{"d_mlp": 1024, "rope_base": 10000.0, "init_std_o": 0.0211}
Each number is 128 + 32 x the weight over the matrix's rms, rounded and kept within 0 to 255. Layers, rows and columns count from 0. Numbers have three digits each.

# layer 5 MLP down (transposed), 1024x384, rms 0.0902, rows 576-592, columns 256-383
138172193167116163163111105167195115157128129052122130127101162104156086073149086059136175142191156076162077105063161150094128100184113124160175136099149079060089130132172153098124160071116144099227184148081143128098104104134132183179145087101099117095090188120154058113168128051156153117141169124171151134114097150165099090090125106122147079155137131189188164111124068158151067119140
146187169131130125070144121172119141170148142115195181119163155140171110125085138131106158077154119153104180138163076109138117147119181098102095135138152143142121088113118069151133131092165149169156143102093114201112103086126166103130099200118071057125119154101151053155105180147130143093076103104156105044148114096125115091196114110105148165092137181181173119118107048126118146137152
098114117107117151106120103109105199060164078067099163132101120129200117111210143110164112148165185106076120173113168123095127153142097177114111171089158175107063122104115160158123150149138137117151103140133126100120124129082104120120125184136110134084121097090117130149106113104125116165189066111107158097174138091119115167158169163133124123032122112132131106146130151192197159123092
143178171146156113154141124179119142243186134140050090074121159138171182117079063091123138116134125134126158117145136128123143090113122116117130179098105095139110123127195128137177117136157120149183156141147095135141142135188206154167093049120165123135107151136135134161129186161107145177108122101120092177145152108161139111129140138152097153119142206132134100137145140101097164148120
068098085104167150141178140140178155100145194192123153107127193096161152121126141158126122134106133073111111140092158164086102110152156140150145112069142091086126102108118196153144132121148100174125172169103166121111096135132081162127158107141130072113164181141154142122140127114176119162149059156080072158110074154188158125132147114099115099143172178152110063115063134102114103077121
131121153099123125143138150099133066070134104140142126097151130181133158080096101110151120109164098073077130117141153121112092145136134137110056179143091146069098174140170162139147123110098062118091123106121124141161167104092099156149098193107166114114120128062135139068162115153141141103139112152178148071128130114087145134124140128103136102119143163141143126173138146178105107179144
150095117134123140106110154172122133172122092174086068158135138137145162144131132142131099175182078156099111081145161134164149137132152122157166146131074076116105142133169169148137145109094100117086129135127153115121059095095148097133131179117139171161121107078132140129096136152108078175118132138154167052159102140159109131122137165066130118098142126114181154168159137081134155072129
117109157108185160130107090121077127100203135094131081141136121100135057133147118195138192139131081148216162122098062155101158071150157130114134137127181195160115123133119151112118148074161080111135081129166102135133132125198185176114094078135147071152111128131183122051115117084166102098134161101131096133172159166168173191092070171075113110155137113189115109101149127128114116125085
153142134153126114131166125112139165231157156128126142126162141109129111031099189081074134137098133148100107116151108117115138123099157119122145044097078156116115127153100144064138088125133123140126134131131153094127126133121162075126159095108137130124148166146170109152098089161153145100137092186151150051087111107095122133146144130127074046106101136120065119123121137141113188083098
071119119098148108117128170081124122064135177124173119140183157125129138121137087128092129156147079101153138141166086057133132137192164149137116074148136122115115146122149148143076178156128164145128075140122103108103124117161136142087175119134116131125138132132119150108102066112112087138142109128123205089160130187083138156138133142078178187066100079075128174182137135124101116126117
175190127134156103124103134153149083111189098100128085144135100135186137150132173143112121132146103158122084081157128140109170131102154091120110106124103153060093176158221123099162100094063146115150148089177104104129164116096126154140130106114187137150122103117073128185106098155105157114102121059172100170175093141115112151105165143155081145121111114116134106149088212165126187130096
106115130096154115169143078117152203084091082121163133096077116122102187102092116136118146127118149126027156136142103180072122188100144110109109111124119129148144132151109149155102185133123123147116108103091151132094052134085114097117116157129188137072155141201126118114139131136124118118125115131064132195124155081150124137150085111112103191137134104132165165120108143092182082132161
111133123146147087124146122114255184114143094154122124110098123174130169154129061093133127100111126117149212113108159133094117152084136162054131146097118076163034163123149080151109112129112140145090158158061115161210136127139102153071105130127125130148146135109161103107112111135187114092108104160101161109135126084111096120117092156175136150118137163170115139173132112106089160084148
139125146130052113084169062132143143080125116098132122164109084142136120128128140092160100153200091143077091102101135098219111094124055140103182061142101126174099153150117109142056112102127133121105147120106076146099143092147210104147177088089133097118116143102121110180145172153158150147117094157034108121146187121140082105199127147181098177122168167117180097171153179140111134157049
133108095127132183127123088116042124124100072064140115145211149087133171149175136104147146133088129118118133193123097130147187135122120112082103121116128158151119098113117147182114153106109123120128120149087143090129158119156144116132142155063107145115113201131150154169184177135161157096149073060091134142103115154124161097164157119115128126112107111168181166155058125209114151124118
094118138113138094088121120144109130087118049113139197129179102114127141224135107118118126134188132168114185123127126095150136149119092167163122021081149129090063150097144163105121182121150166139154114158036123118157176100166166082117150105166116129119119096222136116165155090176148138162077108160099116150144182129102120094177111137131138135077107096120138145116144147139134151123101
077088139163132151125144115123137141091162125132150125079140160137158115112133103103188128083171096132150109139127143113131114104094169119096080168142081124113088096109096150111081112162172134110121091138144081102112084174168092165121137189143174120143162087089162057114170049142150107161179123095122082096064096137154111124116185101121155082156104183111138082175098147133155163130164
# layer 5 MLP gate, 1024x384, rms 0.0874, rows 577-593, columns 256-383
135125123134161153142127166080094142103111063186115062148087114167140150136226141139209071119148125129148109130174138067160130144112172105145137138128167110154095121109117159192110146136165143165115143083121122174141165141090099166107106179151136172122133123135114115097111089164162050107106117137075139175149143148173177082158158119131109196147150205113118147126120119108148110084077
054135175155098093116155101144188131089101142114141150119147118146086110135102152096171135142158161157069110155146141023095124112108079145114094104124167152180141131105079156165117114107113105125128107147051120148079151131082142175167124141159199170060092138138087113155091132096089126149125138176126116144101136124161075106139137168084201102133137100101194132103114126126135071142093
073121102151199125122166139140077108207191157153092113135149131209103147123086085132130150154112125129107195102113168137091162105113071114107127136135093131156099117127174189218124132134126110123215092130123139138089159131105102109091139163139156120181036069151168110145144149136115140114108129080092175173088139162201107159167109112140109135182146175125178150178132125172114163137154
160116162125064098133111115143097219124125104108122102121092101118118080101144084109153069144143199093141104079155142169192106140139134115119127148153153116091126125136154147122133108115111165154143085191104171106171101199132115209159135197123151160158135124048171129110111102101126146177071098122101100132131092170153147042102131096119106094154156200157162077110154159151153168110075
138114164146155156093150108196127116151150164138119166088088143100113131135123138188111134114077088157145125158144109098165123133097146110153126126131077122181103109134127129097128088104128140117199093184080133118127144160138070168125137114184082076191142141130151112087183130094115140121159100109071079108115088136164134143091107108111139133096158122146155150104090108132127121121110
121100070094117072120117145137117158200162094095074142129147090116106165174084151092117087109073110070109148132125120145154126170096186130107127108111127095138095125076148135079138117126136159129107112105148111099079144147173125118109135105163066131103118134164112105114118067160131131132123141113169080155149160125122115166099164135125109123142142143188102140107149144134133114165145
140142147141121097134104125117109179147134092095146091086117100182146103127109121085166155108149174092095189139123135079155110121144094118117133199135117104134183194089147122192109172173085180049118103185116152126175175140135156140137106153085157104185077122184104149185135023065088093105145108175146084148197168164160159205117203118143137122080112195137148050163069144065139141123142
131124116120138160163105187136166126086114171171093145120133141191108087165121132111154121110112094103123103171128134119129091145118125153149134081121097128110111149157141145129109164082127103127117186109214080137130150134164114128164139149200139085205136123103111155157147191142188123068166157133135136097151146153142166018113131109146138167215138117163118143159163169147136085148090
130112183137119113163096139159087117136164099140153133158158177079169209098174129134119108148138098133098100101077186180121112097130161144142139165153132105157137156088114132157143146125107142109103145136203145131099096146117141129137091115125130204121153114085163083094158132113168163074093158124120128103087125110124136074133144160112141169146187178071084133094128129079105139137146
168096114119156096190085142157147105175103131141131175195102107105075130111130120156121164142126094052085099113099156099111121180084125055053081142162188147110200134089111102049118175107173106081130107084147066109171080160104095074124182048146141145150129120069157109146134154144101078127067162119159125102152148074182079156153107112155178092078147117133107171096118181166143151074108
151120108140065146111102172129154130064121098182086129195118151140153108113100135093129132101101117191134128151104154132134082169148173126202170127126146160154111105149126142135137102143148154108190118060166104103109129139159155090161125136110115127147114122074102126083133166105176095157109147142103095127065111095180186139109138102147122112099187174105151118115135135128111101113107
094083149185118111163088140190157147154118104121148096081146181155098134089169133119123115106151108108095079066101085107134133109150159148104107084138219111116107163116155084149115101079085128105117086168133131133091170122143113085131098090139128168158063128076095106185178206152181094194123127132200125095097108121096152116085114170142134130126153116165151104103169102148231095098090
110157109123065114177066118071139107083108070139175197079071144121108084126131133111118148124134111107154118135181162099085162085156077119048118091145066103196165196164138156078131163082163118103100121124157141136146157099111144096135156142122090209120119144140117129117113165146080087169066133126117135146196162122143095129104120094144153127124117082109096110164148133158128117108104
158042127148116091073094128154129122094141190132117119163140146142107170081115139139133033121114105165189134115134045129128124156111085124118124161101143142157141152104091148101125102110105113172117116162061088151170209118174100101101102087123175136155070126142146101101090136159107131164135060169139139081111124148204115151115060170113209141076094097098127088137114197126178184147180
147129084137120117149097133142113078152132141139133076094161162108155105052131178042134132203120154159061128133156116099061155111164096166096204175167126189141197132125122108145122130102085077148157199133126118142151120103134070073132091150138112070122173189091121099124165093152099115077119173101145131110160119169070089085121161090108143165169134162123090097141092081135129155114120
155141100074131141173115178151119127070150161118101140150078134152164125162111113145165165090159045094110128143149099167141134056124224080129076131127070105086086119157136129153112123137108157060119103103195073144147119154137179122045095181198179090100101154166147104164121104145123172110196139114173138108140101096149126140180121151142095098148120142135142110125102110118191179101124
121137179153131162173139157116149156165126123153119186073150154155125119085136106065113139156134158094156091202112125111157119129084092157128155063115089112167120147169119155131137140114077128136144121124115113152197150090137065079124097071153120124110096090071115174138144083153187104159143080084096169109155120107160058082049147157180162149141144063132128141146046093156118076094149
# layer 5 MLP up, 1024x384, rms 0.0929, rows 577-593, columns 256-383
165152133125110090097166109157112129109135121119095064118177166134142123141092104166083126120168100148156166092102131136113107140111164141114139107133103144126176136116113118170129079120067122146118116119108107129115074105129130139130124142126144074090133169152101131103164138114159182121074139139123101132138135129117134148115143088161118145105101191107103130126172105197069129131079
150169148190153118135115109117087168118163128082130156124071168178187099141111114119050104160132141138114106097115181109095129098122126108111115128151139122104169139152144100090133126136087131105129132146171159194126146096136174133070089155062150141156146165144192086142172128166140100145149037084096123113108124120114100112158115083109064171176089100142161135113150176124183153128100
132156119132126183172181121182130165110193188146098117096121135143038145112037138131133187168131169193126194071097128108156105128148150128161100069145117142203140144103122157150093149118121123118117095094120176169114111149118167122074112161157171156087158117115157126135148183156093142116124100095130139155106157107136128135057117151153150162132192118111096133135135065163146121167182
031175152107126081156118114086176170077117145087125152190134121057117144105176140152104144205114145171129174144176107127089200082145147123106191134143124160096121138083151158160108067129080179130150140162166118113185152138111086178120106157101131144140178113140128189170144152125122133090181142116082108165126100135148181125101109089102119164128151183142137137137113116180097150111079
094120130160113112095128075093134132110081108148100121086155151153133169157142171135098137120088131151109072090123104122127162101112135171107107116181143114083167119108130122098141139043108075095125105093117091139101069084133125081104126169131176081097119118126138165101098081133147174171083108126111166166082124138117109131102092099131130116131090072082148106125132141154119122100184
106142112124130123118157139075125149136170181126194092103095126060135115138152087176089185173123147140142175151104052090099151141130110164116124085159169155066133140106120167120112121199084137170126141180150084157142186161150134170143173176104137096152198114198169128140141113140149121132088132135091129121144153119116128116099118113097121104208090179144123187151115084202160057159132
142096184132098158158136102055126112100089086094106125097188135081215120120115100180171106113156104106102164146144136146156075134141116077156190068170118157136108124103112124098103151097149115191142171157199137164167159147205174192186050095134184092118128137136142107140089137124133148147148140137111070120112132130093148154122105160143124118111153183146118131135115155170123079033050
104123160129136116076120130096153154124123123147145108144120112115103124142128152148146127122121128110114128103104148122162132117159194109157119154127134142087089144119124132076112135160130128141164115139151198107088136127111119135108175069121086097160140137131156095145123168128145116134173178140158160130158141185130148139101138157089131146089128114153140090146135119141154135078156
107089080074136172128097151120078132129181157139177148088109163117132130116103142143115122126172167107098134108169148159091129169139104119100171144172105171152152095154166174123116160053147140110163132117106167121144120096100131149112142107030075152161133126176130062143126152149111138130146086132171110102096100157128193135167076181080099120109106065103173150138101107115114146183164
115192145094086019130088071141110186042143145085138122130117110103187136114122119169120140158093109139155102101116163123109149113132171169082139147104084107139138084079197142200187092141089074096136158116136131136149156086092075104108151170207117167042148062085114172119064137118132152081072047144122168098107134150122158164104126126175148137148136101108061152121085158077132129108173
124136124157174141123114126129118091135091199138185104169168128110160093107095136213158195093209110131192108180108121134175121125172185120066176113099089180121085134153173112068129169140105084157081120073078130148151162127161078164109152123187153107159105086143144146159122152102129129103090120138196198145078171106184141131161142132163096087176162061182187126153164129162104156175118
132126127106185132181138084126130142145161165119123171128106159138095197186143135145091138165082068078141175140161136115127140166099100136148114087112146155187138141110135126114124180108145151122080176152107133076168106120123168123072090153096139048123149104117084088116225151110176158099054160115072160114091120116151096116127134148103127132034049137157113143135145144175146087101174
102142136040102100139101102174120098095149143106166112140107134098149183144210137174088121091131203099091196092144164151191123109157134135143125121176127124104182089147134111048095112103097134118130095113146194123099149133119120127152127187072149076160151140158154101152111156154146157132103112108097161090199119103108108102216143132146095109124098093104182142074168099128182050130181
095144194187136084077128137130074111161135146113174084114131139104104126128069169164147145167099136145158088102145105116104158122100101137159098099090201084168146144191135105177104152141118118076165131087188133137182161131161118150196121109107139174074143162172077212096148143131124068082113118108126074164158091105128127090202131112125118089110145127148158110107123139103114068070115
120101133125135128114079100160126172157123109099158157113136080184081120121135114200121146109163119088148187156089120127117171198069162086117103140117112122193078152067073120205116155132087152063142143126164160122154138127103145149109101095077127125123134131108150072056094071186132141179076099129156185140178064110121122193181134120175095128152100110147183124179176129104130115142195
138125121185149120091084135114147153048187133112104093119103091146142112149148104112134079131092126119085115115122143130142127099124105129149086150127155107157147130167153086171071141113141158141123113153108082142157143151158111062125158093127121152154087111190164118116130127073126149032150149146144122101112126118157101164148198121090087106135161127124123073132078081175131078198100
127186099158110112109152114138126132078121110135170140138090099099099126130129098174118142165125116086198133132080055170104213164136096162102154132104105124142168154158072127119176114066128119129153071118140119096107176076119097147111125121160124146075113057103126115155104111160126119112128107080155188156161132066183085116147124128125130078084096139144204135122152031162130113102188